{
  "num_hidden_layers": 12,
  "hidden_size": 576,
  "num_attention_heads": 7,
  "num_key_value_heads": 7,
  "head_dim": 64,
  "intermediate_size": 768,
  "vocab_size": 8192,
  "hidden_act": "geglu",
  "norm": "rmsnorm",
  "norm_place": "pre",
  "norm_eps": 1e-06,
  "positions": "rope",
  "rope_theta": 10000.0,
  "rope_fraction": 1.0,
  "qk_norm": false,
  "attn_scale": 0.125,
  "bias": "none",
  "tie_word_embeddings": true,
  "parallel_block": false,
  "init": "uniform",
  "init_std_qkv": 0.0245,
  "init_std_o": 0.0278,
  "init_std_up": 0.0245,
  "init_std_down": 0.0,
  "optimizer": "muon",
  "learning_rate": 0.00894,
  "lr_mult_down": 2.0,
  "beta1": 0.93,
  "lr_head": 0.00394,
  "max_grad_norm": 2.0,
  "warmup_steps": 200,
  "schedule": "wsd",
  "decay_fraction": 0.768,
  "decay_shape": "linear",
  "final_lr_fraction": 0.0,
  "batch_tokens": 65536,
  "max_seq_len": 768,
  "doc_mask": true,
  "train_tokens": 903400000,
  "max_steps": 13785,
  "dataset": "wikipedia_en"
}
Each number is 500 + 50 x the weight over its row's rms, rounded and kept within 0 to 999. Layers, rows and columns count from 0. Numbers have three digits each. The size before them is the row's rms in percent of the matrix's.

# layer 8 MLP up, 768x576, rms 0.136, rows 274-337, columns 0-71
103:553580553474487516548564492459505460528557455478417632499494580619547543452518428496489431478515490483439433555431538375434489462505546563490500486486457456435437443511497481516469477584481504468488515543535456569528
093:451592532520452554540610516469444494535529544528500498521496495538451499519626485529433499545499451517405434422448526529532505419456468470478502472470470442488550378587529539543480547508421608503372512445433527433476
103:551487405468520531538442590502540398551519541522530508531469407620535547543473440615566586453498520547490501527395480521512482502497422585582418483506538488550530495474464456542491563552501523575498492514490548507513
100:457466512408564380525549603522515554502522499530514502574466498485500473503556478498533523490406448436467444491575513561557464454453587484495405501401474494444569552469514468519398497517491514569491523540403396444476
098:546518522463573402479598514442542535553512573434500512479500470554519503461523467478524507665471456478450507509529533560476620496512542472494529519427437533408378462490550431516573422417533483497456516557432512494436
102:523509557484482477507540558600473496505538419508549444467523494457468533565584549549462573561406485554513522514581451575530488448551554541467555502505432550464486456540453521507545386529410497534391559439457517447444
101:546495513458544531584465574598561480449537549574459542532512439479530517494526486449479485492559574601549579501561371468640515547541527493493474561510426544447487573500485527413456493422525483479502394515449445340518
103:532522437491504516608500450541462473559493531570558478427514490567532454436565442501485488467487479457456467476481554509575494427547447528532336432529390602527454434471457471472528550577486553508533581477559478422536
101:526537442529481522552458508431527388520499518518491526485396456464509499588472524415481481526526443491566562545533444518666535503518500479462625487450451465520502452558484519471569453473527563554453566474508521467536
101:468477551484522560489474477469482494465529493489537413506523542454582499533478524480528590473392378467498479463469420490496538458551486521417637431529446531510493488508575436399465506511496600480519507494423479469467
100:538467560480472554480471547413529519516531444594485499549509532620561465540443452494450506499513449546480510488457374462456433505575522449558497346505557400560514508472546397501573562517483509553464510484450455544508
095:466521531549603567571547406478559549542514493469511528467467409520437443633544496392463541522556511454431555590511474510497479427382557552497451552445534513530510503469496449507508595503491408570466481527495415420682
098:463432521459433567501411597484417492553450536506502490470550453409581576515483499578440534545504539547533514526454550529419544528494519405480492552548601501543488511446493525443472494538464445546611586416567511532525
094:498465494515531419519529467474524481587513511504552457476476480550589426558475487489527537515484520443500528502531386543429465495483576429435516496530462588446558463508526431481503496486517431463424558583450510508535
105:459432422436526534565486564562523498550518548518428492420532450603549514585548468500585567469527423540484474493460524486488494480491475481574484484402444459583511439565491491492575447466478500513436501471491544488472
103:497501451595433468500544460461504480467458543461571436423389470436508456549420568460546514523590440480430530527567510590616449469465451471504526596434393602570549496467369437445546421541464500461480483470469586472360
091:552526521494515515455439439483507557477445546512512564385535507547450524427481502518480471544494519530516504502483472613531486486600428452474521571556504472539557519457496528581579577495446463500556534547488553437548
101:512507562541488523535586393382460493508471504584436536487452496423549502401568484477393450502509479533414460472573449471567571503498431368391430453438557485527475541460434514409478459506535512500533481558498505523469
105:468529448493490513440428560363436500518514508484504544512525514519492478539534526450470515496504452474508542531540471511467501463509472507483576500496496469467527476506504557484494472507555470524499511509473551541541
101:571614516552523537553401433615526482478493437393472487529443573448521492458514645467594490515532469509465506595575479414523552559539426438524488599543446510495573478513518534455471474529488455421535461486319443507504
101:547439469482515428546549473556554491592474528495495433433484550463663594512562626440524531462455517476459532636551458497475524451500523477567512534572546479600559494452432513543435588455486418457423589532499493475514
098:473429356469462475525498489421440474430522499483487531493438430558546540478461421530540434595538447460488495517453434521535563439558511491450469494474420442497459512463508482476507477504457519613495520397527467488495
107:521532525503525450539609414443556464450561558561484401433510428490439541500523483613443603484515495552539538515530584517467570518533456484584571446558504505485323498410543518456481519543494486436502519586479532494445
089:449456447323464486507446541494446486504453488546487358494508497464523522517495473513505521480384536545560520515558524575468431522447379580507536451482597517523467407436547504536503516581532464481553436527429508513488
104:442459577582411513568493451513409445520533478482428538512486435575532465459452507420418597468478531550456436536504504503427519436421497442530480416431437428601526501374554516541492474611481429504546464546519576515469
102:533454445503493428449517434492477441455475544583563530566543477582501403474516519449514546516532459446431604460559476462618451467477449512475507496503582529479489500463462449576490499518467550495504487464591493398507
100:523563467504430500487491599457546384541528553456603448503605484552523399449524519466486484600488618558511356449437483442501475562474560459496567531483512560476477495514587409465560561544592464476444532419489462407542
102:391449482530541546383511510445433551615449602528557484624519529538612504510466501432457452483456466503513527485517604427598578480459464467504468579435574546445625487547502466459505474641524474599526491509484482506408
099:416556476524563471507619503531465418463484494483428525434469523541458541457513513561643509525519503481438508487489484461557543565456439524548481527520514527486486552447475462461504494604525398542464535442478468497573
095:500475390522504473494507507467499458470610465445485492457543487531589615447539531558475448523446558566553558489485579372487526529543483560612486478512449381428536536490494459552565463481583493530536457561467492423523
104:477507527591556490512498577523428497528519514499597412459451497543524413473590505518519519486492507481481504413415508525492552508404622498518401482526508448495477643494518342479481502511503461488512545399520493368451
098:542477553415435489538611539507570510501559499552476554454461538513476526476545437470446477554457560546546395535519492556522527439459483529449482397456556455512441512553493541471469487492540493394406435419536531505539
088:473543399567425506482489542506477564502536436487517630527428548466491627450497504489554447470555551448502474486479438671507477520485518517435524514598498487503461464557506569544506422567465514567528429499487598505509
101:494551518488531498445491516614492529539407551484522442459566484423490462580422584563567547443493618551490526539521462443519476520538447542435631494400625515482520441454515479596500451501479481489434504481497532427492
095:540440538471452517469507594488542446580484564611512484469546526503417499518481599479439442417496474489660524469532453562548483413473426468452366508518510532534489487520515607558497445529476438524493462475574569494405
098:588483478483525472526423524505483579509477561579486528445435493404479502604531571477443545536491547516503370438552466610509496565453489541509447519548609508417574498486471507564441491465474564480526551486507571542467
102:479589516549533449490567521425497490480540478541537515541498406612459545477541490490491506506482554567487422397467553528522575461612472545510515436546400485351400573481440463509510549490448542412514541420520520487503
109:512473517490440481521527451553552488571412497420544544515505483571471536602487386443584533502585505515363511535506597497442554503463512556496510586514547453461426476483456479416593474504534381471415579493541572445463
100:515543482580475480533592557505532460498497535530496500477416533486394441480501546419493533492519524480508436406471430580488479484557580485466466510527595491613531602545483569579469534578536481560492454517455592520500
100:559482465433597508531509526521482489507553496610545454565527409571472468534464489499497422565477523483470541477498486524558471475513525419538454501401494545551501509520505520437400510438508517402538468535468489400590
105:549476519550531439464565448530573487505640520501521521542517454514429491528448516527532468536518523486425585544551535437458520575520419491490439456466573556420573495550503470496492495437499491472498462529467469447479
102:508464402500472461449582440474550571574385552529443517406528541475486472560559458632448468541493496575536520536562522408440411492455410455502449467547571528435569464576455445427491558486584451421470502479513543483480
101:512513526476576480465492529494455459527520478562434440464484324479531499469494419466529508513541474543488501603517570497512461436552480591445502520450491419527520518546487516455532518465550512560442492424502524418453
104:529517516389470484392566512452482544521465462597556501427527504592576581557528516518538535506503592552480496550526582592507499508534510464461460470476514475569515537477435447458421490494553558517447521428460507433523
089:581517486499566512413476644617587424577531541500394570589573474519580520482539488527510528491407466562473508468445490510537415603488504581579482453515588490537510539595367478557464444457405467561496510457444445522532
103:589532555427569517528603476517542519415460522466557456448531538542519388436514422516527549494567480505439463473443487460448507492440500564457510357456493427492452510467449479525536475514463496479401494547526602536418
093:462543435457470486430574567520516468526539423529508517556414521457483462489443517440556544487588533540509493492516509447510506487472482589502497509435520467485557506449475522495504550473587488521484464504479541517554
103:517476491533523485467458584547510558543534461507422499411473440443536504534565528512454594433556564487442562576434495553512538433523446480515594437431466463483580551446496496470444457570479493501473473483459382433534
097:453482568625514470472456488449464449542478495572479551486506553449487565554453458531444504479462472380429541422485428470503498624516440548546501498441505447553446462484524540542495530463505606558466434481556540455467
098:488622520493446380507474496509398612462470503540447474431510572528471456461607418501483602428455498555480453513506515455442557589442491457495546546458444582482427469478573477475486478589534510572428529483511619389465
104:495595539477510354506430505528477497459484516520579529526466574506561511590472367506506540433498468399551498533520523532461540511561476421381450505603487602551509638510551547546531607449538478479473494523556428535450
100:435459443437438452499477577449485526499509574459505529475432539479536451552539478528462480504434544537481414492467545521523404530497571480556462480456455545455520451564518382488512422433449585649489461479461395503438
102:461448543483462490487494604464495481545524456537531619514497504478540474456495562541473536573445585509503513490553473493615479539462513429624482424477479535582475471472444603497566407474479398549411430537541526410491
101:518501546507467479509610518487520514527333519510562539466583484397499506487560526530459504433534548500541551539484515469457445461513561488529559502469496503585467566537528527492441463537460501494509575434601504428465
105:558554476528593520490498505387519540581552421515542503464514474466467497447483582545511441533555389437557490447463461584433472461465451459531436440539437460532396572466551480470472577394526363442558393465536534558579
098:522436528546487547479439542495459477494608539439441415430402579397491522479535525511503449499579491479444542488485520515429593557528553543473412536471515575438414521480498486451525560471441482509545532466503452438480
092:492543465489508476503515447424465471531496389571468574570455527465431570471488479528572479587559460482508528439548598553531518533479450488451576300601468454562426544568475533443400439464531608471480500523461506511516
099:500544566432473444472461515564433479523432617582576508449559434436529544462638446459533491420522504496472468517496477597588492507448532566401435400584495536553535531509454561490565469425465499452509443564419531329476
097:465450495502493529453472511517393650495429507516405500543532533434501473477524476539559426445436545528509469461527538461472504489443461516513568538472511490477467488473546430400518586507508480532465604530465492428484
105:437530547487572401525509508474528463537510549548437463516499518635416570428413497493535534462435574505440450511536532546526433550572576452470540521460496639518413520565474559554479503566516546510516469473469493481467
102:413456551498519611576653439536469491504413414548506530500494535554524504397442565470466519530580544519418483500518481515498472445387445494501451450501499580546533449555612488492539555489527422451414414441443488469451
097:508503542567500436508414471449532466501456458576521532545543465551498545515368448564484456488526482493463466548539505563594446552538464523404439436533571469602651533518450506495605477457621382508503537577493531507525
102:508437449497499391469515527495468497548526459466506466456528516499539497518425543511485480552530533577417422433539612558550457493528531424502523521568528510478530493545481496473556534375530580463456499440477460499460
102:439466489506556457432512510484530469590464556492467495473482483541524556488484559467446522528416426499424527469479529497556516451527489517509454470552470447550473530558486505530478424491474543484519515564438535430499
# layer 8 MLP down (transposed), 768x576, rms 0.23, rows 274-337, columns 0-71
105:467515459430487477471470541539577502512541539551473564487506658509539530485426427484498427501528505437559487503532510508505453480427564533462501431486507546533482589588540501428522478547501471470524514480583481495502
097:442465545441463448425545570488480498528585408500577510472429609544465543476458551536449534559523590479497572493550534517498559474578504482533472482547440486466583511423516451389482460559472449447485476488522582485584
103:454439495420425466530548615487477456545500422489537463503486483538480422494442596492623490351405579476466470566474500441577440487489527579620443616494500474500456557476408598424450394513486565552475546426490538398428
102:532428420548545483541492480485493559450466504486545618525531493484545492508535499555573481491533463416475536509486477458458467566455583472446609565454381482489418473439473449588423329533405510451446525553563491495573
096:508483526451437454449533495487519473507375574583468488456628451424495490468479484505495497528513554525494410629538524613485451379413519479483521415413474494462495529533385464469506531585482464541406498483463469574543
111:528544521422461495503476511557509532526456464542519457523498613480473442579542470448460515547446501561491578481532485467493477492474540542406457541485516482473487493464543581541593472570445522544473525553538467462496
101:508466481521429522521579467545529459497540516555462522473514539499541533467530429568545493584475592486494544510454490505506405433495582564527505506425422500482561544580556424536479469582455560505537458440524550533513
103:452422472485466608537577472520518582440518506450544468530505538513459479508500423535506501491367427413462504539452590597543477478450416447412473474460502530472566476430576496475507447561424541546481521502551477537499
103:456480456524559516491445506494500554575485429489474467466470542548500505464475541526497474507479501476548453465556503477528507489480507481445537467419442513469483586541527519495467560451579512545548438523446579439492
121:465501474455533450432524592512574485485576449551297552523471529493523481498550436460473464526540564430396532510495527424468414544532577542539453481446497556435458543481544530503420568410527436420519526456561447476492
104:497413488443528446471448524487395496440505508433410499469501527542521441510425440432569510523529451474456513560518460523474457469556466431533395471575483550424554478498503509439463438544527396421465549577439509534501
092:492462487416504564502500604572474482454451532517515478424558424415540460435553465511575532432578499536519418496400513430492524516539482503515510455586470459475440413472490490476534454560520542517523496459448556522505
098:505538523485402437485524562482449545540421484512562514486510442494551443369433447504416527519524487452388514594408517493426583495500437499432510490596575540455460597445530497601417435512504524453456591533583550513482
092:569488538494545573479474463479553563445495439441499498607497528466486544544537498500459474537488504514506471632432585513553505520559447556519483504493460469560519529538494568478547471393437538433505538553550379528504
104:481483546557521525521514557465493534486506540406444410481507403478448617498564527496527473408509513507440510505598567423563498526588527473492570424495445560498454371516494479489538536530474510627470515465541528446474
101:541485422511461607508525399440510493510510437471485555557510509492503408541458473513486527442480537597496521508483592463501411506472437478567500534458502561466405457491308501462494489526468480549526581514491479508407
089:406451425448421507463500444530502513516504542479528525606542488402567354568492492436481539470531500363592473487496480518510443542498484527501523514433454553513504504515482548435506541558517481588390581464514443470490
100:519451413402524516502460456545547421522550513446481521468511532456524539403589491537436432490465454477539521488496475450458515534488538566531465534574502560482531560528500468429552468510523479422487535512465535487590
102:596508583493406542465472483386495508508492461425443523523526441475479610534522627476533494551415381533542554476555435571531547545498481457498417530508494523566508458481439470509439487569537523456514511424402477536564
101:503511530559548531565620480491562461522531458480536517510462511495568470345586482627479452439534482515491485459495567447565594495520509609483539605511463471493496476540493527490457531471456400523447506518506512488523
098:541483567495529437475436476524454572467471488563444505494479350497422502548555476537561554533473476547550509475551504453535485561519537569499537418501554504419497449477493487572468569466460452547437556558448498491528
098:500521646524532605508489449622529595486386582514454563462464524535541489436448554534529567541519536510463559510413426548530516534402519449495519473583571488565467449468471546439462466491513481467420602578457587548498
104:515525421484436468458569470507508494433534546484550487496502432526472538511475438499447468496428453495518383470502431548515533550573539552448468533467445525474573504504474421409524578509560447429550576518563476488491
089:497453592541539376429506425518489471473505494484490580556513442534541507504485427476538529566463425483586552457496519416509473442498536411453490496458487558425561540451500398473467579474574524428510546534525488596507
102:505493575557456425492487532514489452516495510639511520420433512437536467488440532472453539494492607611441564536462488559453463492557614553529508478559582491554491488427518428465567527596386378411465553595397467541467
106:541515495469612590537574478510500488519503514510547502475411534560435457551521510506439461405586469440498497497489424515462513530561458533505486470518537406445541495386605527590540504493551460581549530456534519495544
102:491560466523493485531471548476520510515430486503468471445537481552452548406505461519484466543488570605534454387445413565558434525478573511527568578615516487454426434476446479532533510538512460562490530540571593477583
102:505490430527437500510509469430517447477641431565502498558468459577490488523456461517579490511525459473607483438502490450474533453448469441509480588533525583509450446456463457571481425473424448451549513459473370540531
101:436513435449396532515402520509493499477554430570509481448495470536518484557459470543500496534476495485463549548454509385487454460541496564493519444425511599492523508447561472450540548491542564509448511411519490456404
100:491463413523519504470502512592460493511457529526498550546524500471550500497376508432529412556549510537554492507413517488471525579531575561463426487498369519557516502526500576481473517572522482569492471447490480516420
101:458575572485606474496510492514498529500486429512522438469456458540499493479459499493497489418499504482512466595469551553553517467438583442496516466568511497495551465505484437476508478399461476523497504498532486524466
095:491425441460532470551432504540465538558468484537455515427510572464511456441509461491444512421446444538510501443444472554446530529539418527544548382430428445444490489556519541537384535563454567500485495484490492466487
098:422484551499517483556458530505499347503468457558546403602496389443524510510493520471519465490404617508414439556500453470493500417428491465464545384516519481512537541486546464648553520503457583487482518577537493515437
098:595461525508490477513572442477516452507489383534570461462503438487544510578443493542454424562463515464480517553567499408558541505569406499502469528546531491430406499478424460456427490519635557453519458507451552506487
095:595482499481501581467511537540511480503477588512513482494422459526531459502411565514477503515413565431498502563433515536578388493599466506571441458436413399515425598514494426482442493409484424456532484480475564507538
098:532462388524435456459482467548497397540468509487451494356585593526564462521510552430603410512554527490528464430535607497511430564489507521421422535462517562485466482457441452495566489508422455497532542601471529497499
100:428529480465445590500643517590527447453521492536452576609465450453549453580469567564508503413461483529456542557569524512570491528498555574349472514490579530472471523515552573566393549471457491496461498523597525511521
108:437487420444546469448549534517453424528512430494561410546451495504474542502494481532528580646530536462519428535437496503427512601426516574459478492510495550518551535612565499487494536451478583516505513631540516472530
099:510489636513476457516546481573528526514491539508448558455512519545546527525545460511430555477533474365419433439463378409489400381553526444513579452484507582604515567548462486456464539386432421546499542520504448511612
095:525512515458531454514480488498559562490553458506575542429344544480442518481565537491484501550462554458521586485502452466484533461500441438462522486449499462450536461443473484426460496418472525515583523508414409628508
101:400523543517522495444480557441540507442454515491468510517466423485475546499431565475485487506429521478527523532464542520462552381500458536514442462523478495450478426511521434473513434550422528481449516440447549416503
099:470488529432444538488427516529523511457444515547550534535488487542572559444483616485432492495329562418508499481493430464404515585504466479457485388524494525526513477589496545536444534387503492573506489500546506445502
100:530415538533481430573504547490447570536538499546521431514470464589481523493479453538537498557487433528484463538577467464460493551477534599510547453556410518463552518369369541488509509539600547459424516639555485561447
100:466485551496611416482490429530507586454531541493504424524559495469494575544563459504389506662490501559398563526566569530546460398489408528530502490468562463508538411529601518538494490508474519538490482578632451586503
086:445480486509483462459490502533422565429394567520576558455391429511510449515483436552540508484561459547481581509541538462516447450525453481462508540462489517480473467459594456434622588554530539398448543565636453482435
102:577534493433429475465573479453434526524565545590516530404464541436509411410472467398614455487470403533566518524530596496523593456498483489519495535484495474552521590520488495511456483489553552471466486462531527437543
095:506496497487566583521501518430503570501586541583567535522520522476639598529412463472449512597385486436547470487541500520540532455557468477553517524499495473508520522484439430473559495502528484497539539517507507539423
108:481487527586452516462552588545529458512545497480540529444473522487488493570470524487510441461460429399522547520447543507416452439546573534543526480485578418455479514527474513570465479519440530553473497510468543439522
098:470511498453430427490464513542518470489543611440428442453426472525454567567560508575525499414487494469478586416502683504419437540518386519478431428552600484536454469570497494534446539391636488593453560503452500513459
097:463439483504487436516548543423544564467500483464532412432506504553510572587376499513481459502495525596528552491512462518486564467507565472566506616464478505509455542553486558489478482448574434519516587542515466585475
102:534517500498498433575479647633577519469464493494478590566477503468468598464499551519396526461541545451428531514570458510493446458427391476404510564528644442501418653512515506534423522560505509525533531499467573501534
103:491482492516517576491448484429430529581591444500483477577470456505492565531470454464457554464428537494654507436521547496527525467542479442411496455516542536598465466476497569430486542482382509575552494564457423506468
098:477471512612610508444482594496545471520582510437499526537490520490507506537481491542497529508491369568488464427407536510518507439499535442541466478514468522422523505530487423431530468492512453492487449443497621493425
098:524495525572580525506487475377541558518498458539517468484461459563445535473453486544538463467517430447492503451435474550450514501471416541437591559525472488432497448501569412497475513473515587430518507492400596472469
102:474430506478623482553493462438453540575471472535530473476479535480526509539494508581566441572419539473443573502507492572452486439510542529519549517464458544469459552468484554551480467463512544480510498461474594483485
102:540522578502483539507530410460487475509489493420561553514531493550615547485422431384440490513495501457554536459530493497482508513537600473599416502470542500495483490470479505464370522501560522519539551509555517503481
091:642570541508392499543458491547506469404484472494516493505493446572493437532549487558483497545534534552498527633570581500515525428531615395441521509468529420461523535419525376428476496522470512424448489537494558576552
095:425459474524481495497470493454475551548552502511495515440427554518523493472512539535495542590574494551522528504484514485487573469497494453523574476477469530469499487438516454473492499547425539454555506452573511512525
101:527532605491495471575480536494449426535493459528555496427446480538529562579475513586432462497414558493476471450431512569545529484458547467407514428478472526495541529571532450491530583531506541485470477534487525520506
098:493438479465552520547495583533445480522458507560470580525423450513503489595475434525511550440572538541485474425470564513442331600528628479396452495525423536460524490631478507545526528599475448478486437509501505530443
099:528493439530515472557472517464430432450500449443539469512440549441508557420487429500507544500475449397520429477455476566597566611434491466542443583528523569446540490558529534516633492526589486467468586438536515538537
098:525539543530502522539493488473563421536637436534496556495488481586539476556545545524477444513580456528481568382486517504583486457482547565456480572487546446531493528534465425488508492527565496472536437491520522495532
098:485442517465458527585534524515536556559437538464412531492467483410469400548524508516558475430476397475427535503489559471529496414456581554464476531512493557392463585500466451386509451428562531492545563406494524443493
107:494426412472540536515497513450508450489487527509494490545480416565541506534436472452486461576475536502489480392492545505527473490525519511546432415433565448479511462583538523467581434491469508461549441532416532468488
# layer 8 MLP gate, 768x576, rms 0.125, rows 275-338, columns 0-71
094:559519554537539473497518440520580500517521503589470496475532516449404430496488558450488549422470470411531566483531522599444430393461615488504537476586451479463419513493504425537460506526535389474456511523570531470603
102:505518409567600540363468480556542467572521471517527477493642501374463572510530515449529486484559533404504508549522553375450478561468515556632501530451458533512483466470537553452490366550493540473530510508501534513516
102:537516402562503490470525538468541550486475471482499450501506519502564484503579527490475468606528450513510570533484474538483499517490468369510428453497530525529446423483511533459540494564520439540498504568391441551515
104:532406540498524478474447624520498453500558505511486582440522516532430454421457462453540472454432567445527573564476541597493464371579551500632461481557581551495446535539486548457505467399439594485537445516479519500409
106:475532423552496513499453534572591555486484430559448453565480514505467550578561606409477595574466552503520554587389526506477564486555490503451486539543517619557442595603535455492573404537484432467410534491471491464534
102:518466537462524504562463514505536440528557575492532441524502524530505465415535498525456420524473517539553565502349523504553404458397557475559561558475442506513559473546586551434519514444468490514466518446511409449435
102:553520579512502518466506563454506601548447482513490465500495490448539528457434596519536509489503528467490557491460544460490518528519491536525500441577442466496510546499461568505515470511461565536544604471537486486447
099:523430585526520569482509458472504597441548465568524482481539476523540433445448499485456403495548495438581406485496473511427416595530490467559461508497471603462534509595508524457502572442495519458548567409531446532503
108:465514504483465522474448567496610548430568414546454459485472504403506517492519412500523509513479488448428538506499397448471416468480556497517523386499508555481445495521573542495406534477570473520502492444456454470503
103:488444483507506504492435503499535535524484493495494443511579450635533489495369452577441556441389485568504476470498555515424527462579522451600509517615497514472476473469439462500530504569466451497537555534512585507520
096:605585422528429420612522555493464511500416524495470504523534545544498519455433541510461511537476613533468536463510518429553509530494497531602510517525506548469548394528507335540521493488543416516508477558502496467482
102:596430382485569517428464526471571518489490505559508480531483596439438448497495567507496521511430529548588487402524491436540511520537421461541499513492496462599555507490396531470508612492440445481555472478429516521441
095:594573505513562533507427572472525508423490507461468481515455494469545561536501478581378458464477586464484583545597456418546458470586467477474476535455440550423493395508567484476426497513547470481549507518496533499535
105:490465456602583507511469520566527452427554471380528404542471495588516578503507519454489495473503483509517501535530432406543485497495433515489521488546474508458510470437431504554513396486506523534469524543433405485421
100:514483532482550569454504479456543562519472516545538500579506623408493470418489548568496489520554468471428567441573495514479518563539533437539565551571527526557513516498404504471560459488441511502433529505410442542430
087:452536526522456578492471533587479473500527503611478537464481504458492551461561536447554502431505405443448404461486577498525596505482527455433497573614509525510487501589528511468550505488468496524561445540485501551547
102:547475546462457483517514546485561566513495487442448504399444617496581546473497494479461510401533461456494494390499486473413547501498526498572538497512584520515488415459509468479335460452567461560614521463488490563547
107:565514434582526510377518576562564591444518488542513512518522503489518519443508471414536508619492627463472563543522476558578514551573544489491618527560431542595472490553485531490584487550486483576429494544439472536521
106:456525429520435442388610520612543533566459455522437572522462595560514469469561570526631489461544561567523495533555510570528477486542447503435521445481474524496504489439469571499497506456492478464467594475535474451448
100:574562432504518489563522359554573411507570487516607488500507511493477502531453612437539518518491554541581511593531487491540490453519458498494458484480560438448536439473491469532466511505406488408553573454480456528520
101:466420518509445496519570555530565442414524500531502599454498542519482554521553512420499513434552468557533419399485492494516469584473466505529451460376553475523445489524444489549522478536468479573552503464466433530430
099:534462441465541470434392526408515485491533520547570516561541500464548537584509536529430455461483534496554496447474546433559543528576530515518532582443470508516520487420480495518522524455510495551592505510548546466491
092:457550475399513432561538544617483536518447477563564480566485514458476540478461540471521600495467557471521485613481522552482568576526535463440509471485493533411474355527555450446586351621499563448570477631580527439510
098:425489496569477461511464685493406465483532409466484542464547424492481511448435595450543509569485541451483494512538571507435508390504559466444548563524625529559460518500480495511514432434510467513503501456513567553467
103:484449527480499567497406431491502546493538578604491505531497458498395425460500465500485471452495488421447541526455530479425479462436503551504545427474533446472537539391537389425540477498504498572447484571548478447569
103:506461591494501492519545564443592443458438450467546508423502563477505525418452405513513526530432441670551481457376439449471430526557557515610421374398463505394477450479505522476516557462489528423414511491482420430559
105:533389463513478478429476577498360454562568449539521511509532492433555469497506439455535494591599497522445528480553539500592464519433534491534543424535484526491538475515507569528462516523452441461506486617498515485501
106:555446430514472474552497466451564468523517526485431531497468515537500512471506458479540568570643586452407550486513413387486506516495559481422505461464576508567444610462305555491480522505508452468467436403487598569507
098:563517533486468445580511535440538491441428490526458587498481439453495440439571490474429559488519531511510543487464486471478532534441507429465484449507528500521486591538566473479526511579509482473529530537466506462441
102:497519462447518418494505563642467479507535519465546470518546503488470467531450469439561545625526509527621546450480510480450419505479517530506469506482526555532529474479478561555555497509448466527630456533540472431482
100:480578556569555526505489458492556508437539520496489569558442551539499522555435397474575491486500491576530547440546484546411442493621507432479525480552517430556506470569538600491529539563534484444513524494516457502527
082:450511539544457490416517528476551522501573550544530558511463408529464496504556574498504507415518542376465564394437423575514458496478421497464485412531496476498464498502518526505562536498468495484473448446544541471521
100:596460502438425503633514530413552519479417547508462447411401518503605536540464533560555518551434399475514506518581505529521432528524396567542488484564493476567471530479540515490460488512610523533519487475460567448491
095:466577505506534479528483396458576410533444533474468550423590527446539469503536453523510485461505489561516436473558513478450539488478457548471491489524529528508426557480473446492478545537563492496552548593427440476512
101:470493529525437521691540455482526488473575488530477459573455463533533443488576625565528478488550548501501533445424433479632461480385461547423494449432454506488555525589476408581430456387468534563446450524469526410568
101:490523487513558519575508480513588496421563492582370526514468560523511460505504459441518553529590681476492555467401483501560452563433500624523531449570470463514510579577439469595415460444531528515507473645476511480539
101:455497528435473424540469458618443503511556482538454488507478433475545555514521518505513501543531449555557443497494457484484554434441542439573323481549545578467445562499482488414460541530508506453535472554472531473525
103:519547492488504484496531555452512500578493464406576486421494524466557464473467469475498492436462556520516517410489450427406539534450473579520495532479481535588522493511451541412479441486512496438461552566509468542502
093:452481532483590498477546519439516543474464433414517556546461477536430477533585433472552571530581473489553399562466530512552426481534471475507524513429510430503461431523480570644452533465488389510521475444545429536440
105:501517483484507450520544455485491467536575466481527432474505474530547422485452512545577529518552510526500422504487472542426489572485561578521571454505469589490465605535478520396481492475560449521508500426546464522542
106:591490463569491562568542538434446437559509536474514494411614496447502539510497493548485391528382445501477474485451555526479469522473476521603497503501472458531488537531453476441403485526523547487438510524504600575487
102:506432429426430451546562502415478510467464511546371459510419520487565559441482541478521540554455557457554481490460446525473487420551462521492471497537369504528490509394495382450487534501464502442587472533588516614497
100:425558472454476489486509499465494484574497450434554483556508532480580552511467382440478495560434524566509454507526511498524500527525494471497453525502463403471376512493398439464529490506486511528585454499460538531488
079:589414599518471545504503477517504539476487504549431539493584462458508525451492419458507475526542504481447501441512477516404508512498454489385484488536457514498496519531580517510509447433513478463513498483510544490477
103:578475546406469560476456496496528532446514455481588596415514528583417436493515471405406449472432480459481535471459522578437553531499494507523444477583439425474383496449458597522359490380556531551542452424473528449477
096:484471493503531528587519479576449472469492456452521518427490605457544521560553535504521452528512474459557352480561529516508485397496618470524403460534474582454473370523488552442427497427481488545475549472536528524466
104:499540531553527461524526502587467429506490578487498532510514528509414563484605456521490603487504545464515478487464550480548505518445541535492459548484493438551375447454501487481529453533493468476550500447521442498526
101:617529539534529554577556471555486546543489429398523440517445500432410462505543489522484446484446577480428560548500535430374551547511490409493485481476565526547451595536488499532402475410531449474554430442445450485467
099:540460439530539541497513484434454513476488501480528462443425476527460524526448424445585536482482510507415492567526505474471509525513397503459424461550557542481402527510537583546398476431445506401503453526471597521497
106:545513545366491565517510531611454591506534515396519488518506550448548427562424496594528541397443445437465483587578595498551519499528528484491564458481566553530564369469441527488418538509486472481431455541547405474476
099:430526536627537429493542454525512510482520484544558557558536476562470520476425581479536468495467458495480512484488482455572476474539417430446586472552504532506521509516467485403524501534517487523577556514412417466558
104:531438518454485432566484431543576494454512535526465449429471518448584407471504478584452526587521436486489438514474530475581521479607480526467478486551457546504365491463497548517496454402502544448552497532491482561528
099:507532422486452530515486491451478539510461442445520501437416472496450549488471532459500479467450461470529508458599391487591456487455482489580550625416511466429608466553600524542552460499493390556439381500451484532458
102:515508524569518560499560597379476428480566438553441560500559510553472511473528495494491437534476475446569500491429525471468496552505481503495456537452484537588428425465484505439507490506488534477561499435473456484493
100:422413443477450534509605356475554607514385339448542431452552586509497455520492501466533504510480391470469482439443424385567488442472487559549470459458496492463517566551433469510386487431537452497491529475463557380412
088:476484518617539469480554518497537528543408433449444534601476519475556606574417460456463451576538478477491501497492603477453508482521467430423518498512494427562520541494581447545488500516497507497507393502402490552437
093:489507456519491584531495372468462579514515512489478592462508485503524529501493519489540455430554466474457542401625505535465466508476523401547419565611522549495498507456470582644540500519492524534525569520576512462488
100:549545536447545507498490469457480551542505438545561521506513489473510492471510475522674530451500552424459441496501532490564559449566588569536474491547456617537399497477397473435467487445499424486477574564526526594438
100:597481428479481479484500510516452524515541452461584466553417555535529476564522550474540454531558458372542534479479499479470492528516475546501437490483599531445452449374469411483547450424501531568533563452489461545478
101:554552516537571502455488542493553471410524449510470461410504448490421430480515487487560523609497462528523523502452492525540527567529458506390422519462484681467496521451471477468489434520435428440404568468441558478559
101:608542549522446611486544583482573564584465508532504550504513520425497591460643518450572469443462587503474561411458504445366493528541522442407498472465549522531504470533526539524484505515422419473513610487453584465543
103:495424464490494516497485454463497504588444517475486475614433507410560432522483491476500512537566443456515517536359466478370486474464504463523449523485553520428526496474438459530505504545613475448430506547458570500438
102:553489478453478477561509458609548488486433486494455555569508502531456459494506502467518580446551506559480515517475550519476568430364387569461452605490518465550510485547487522578460511521442450453474558529527551490372
095:566483361553529655545524517515509569522513586547588408525495453509483456546533592565418535490519456468504541473507508495566590482449545529582570437481455573490420514538508483538522495556615487476463586525529564493533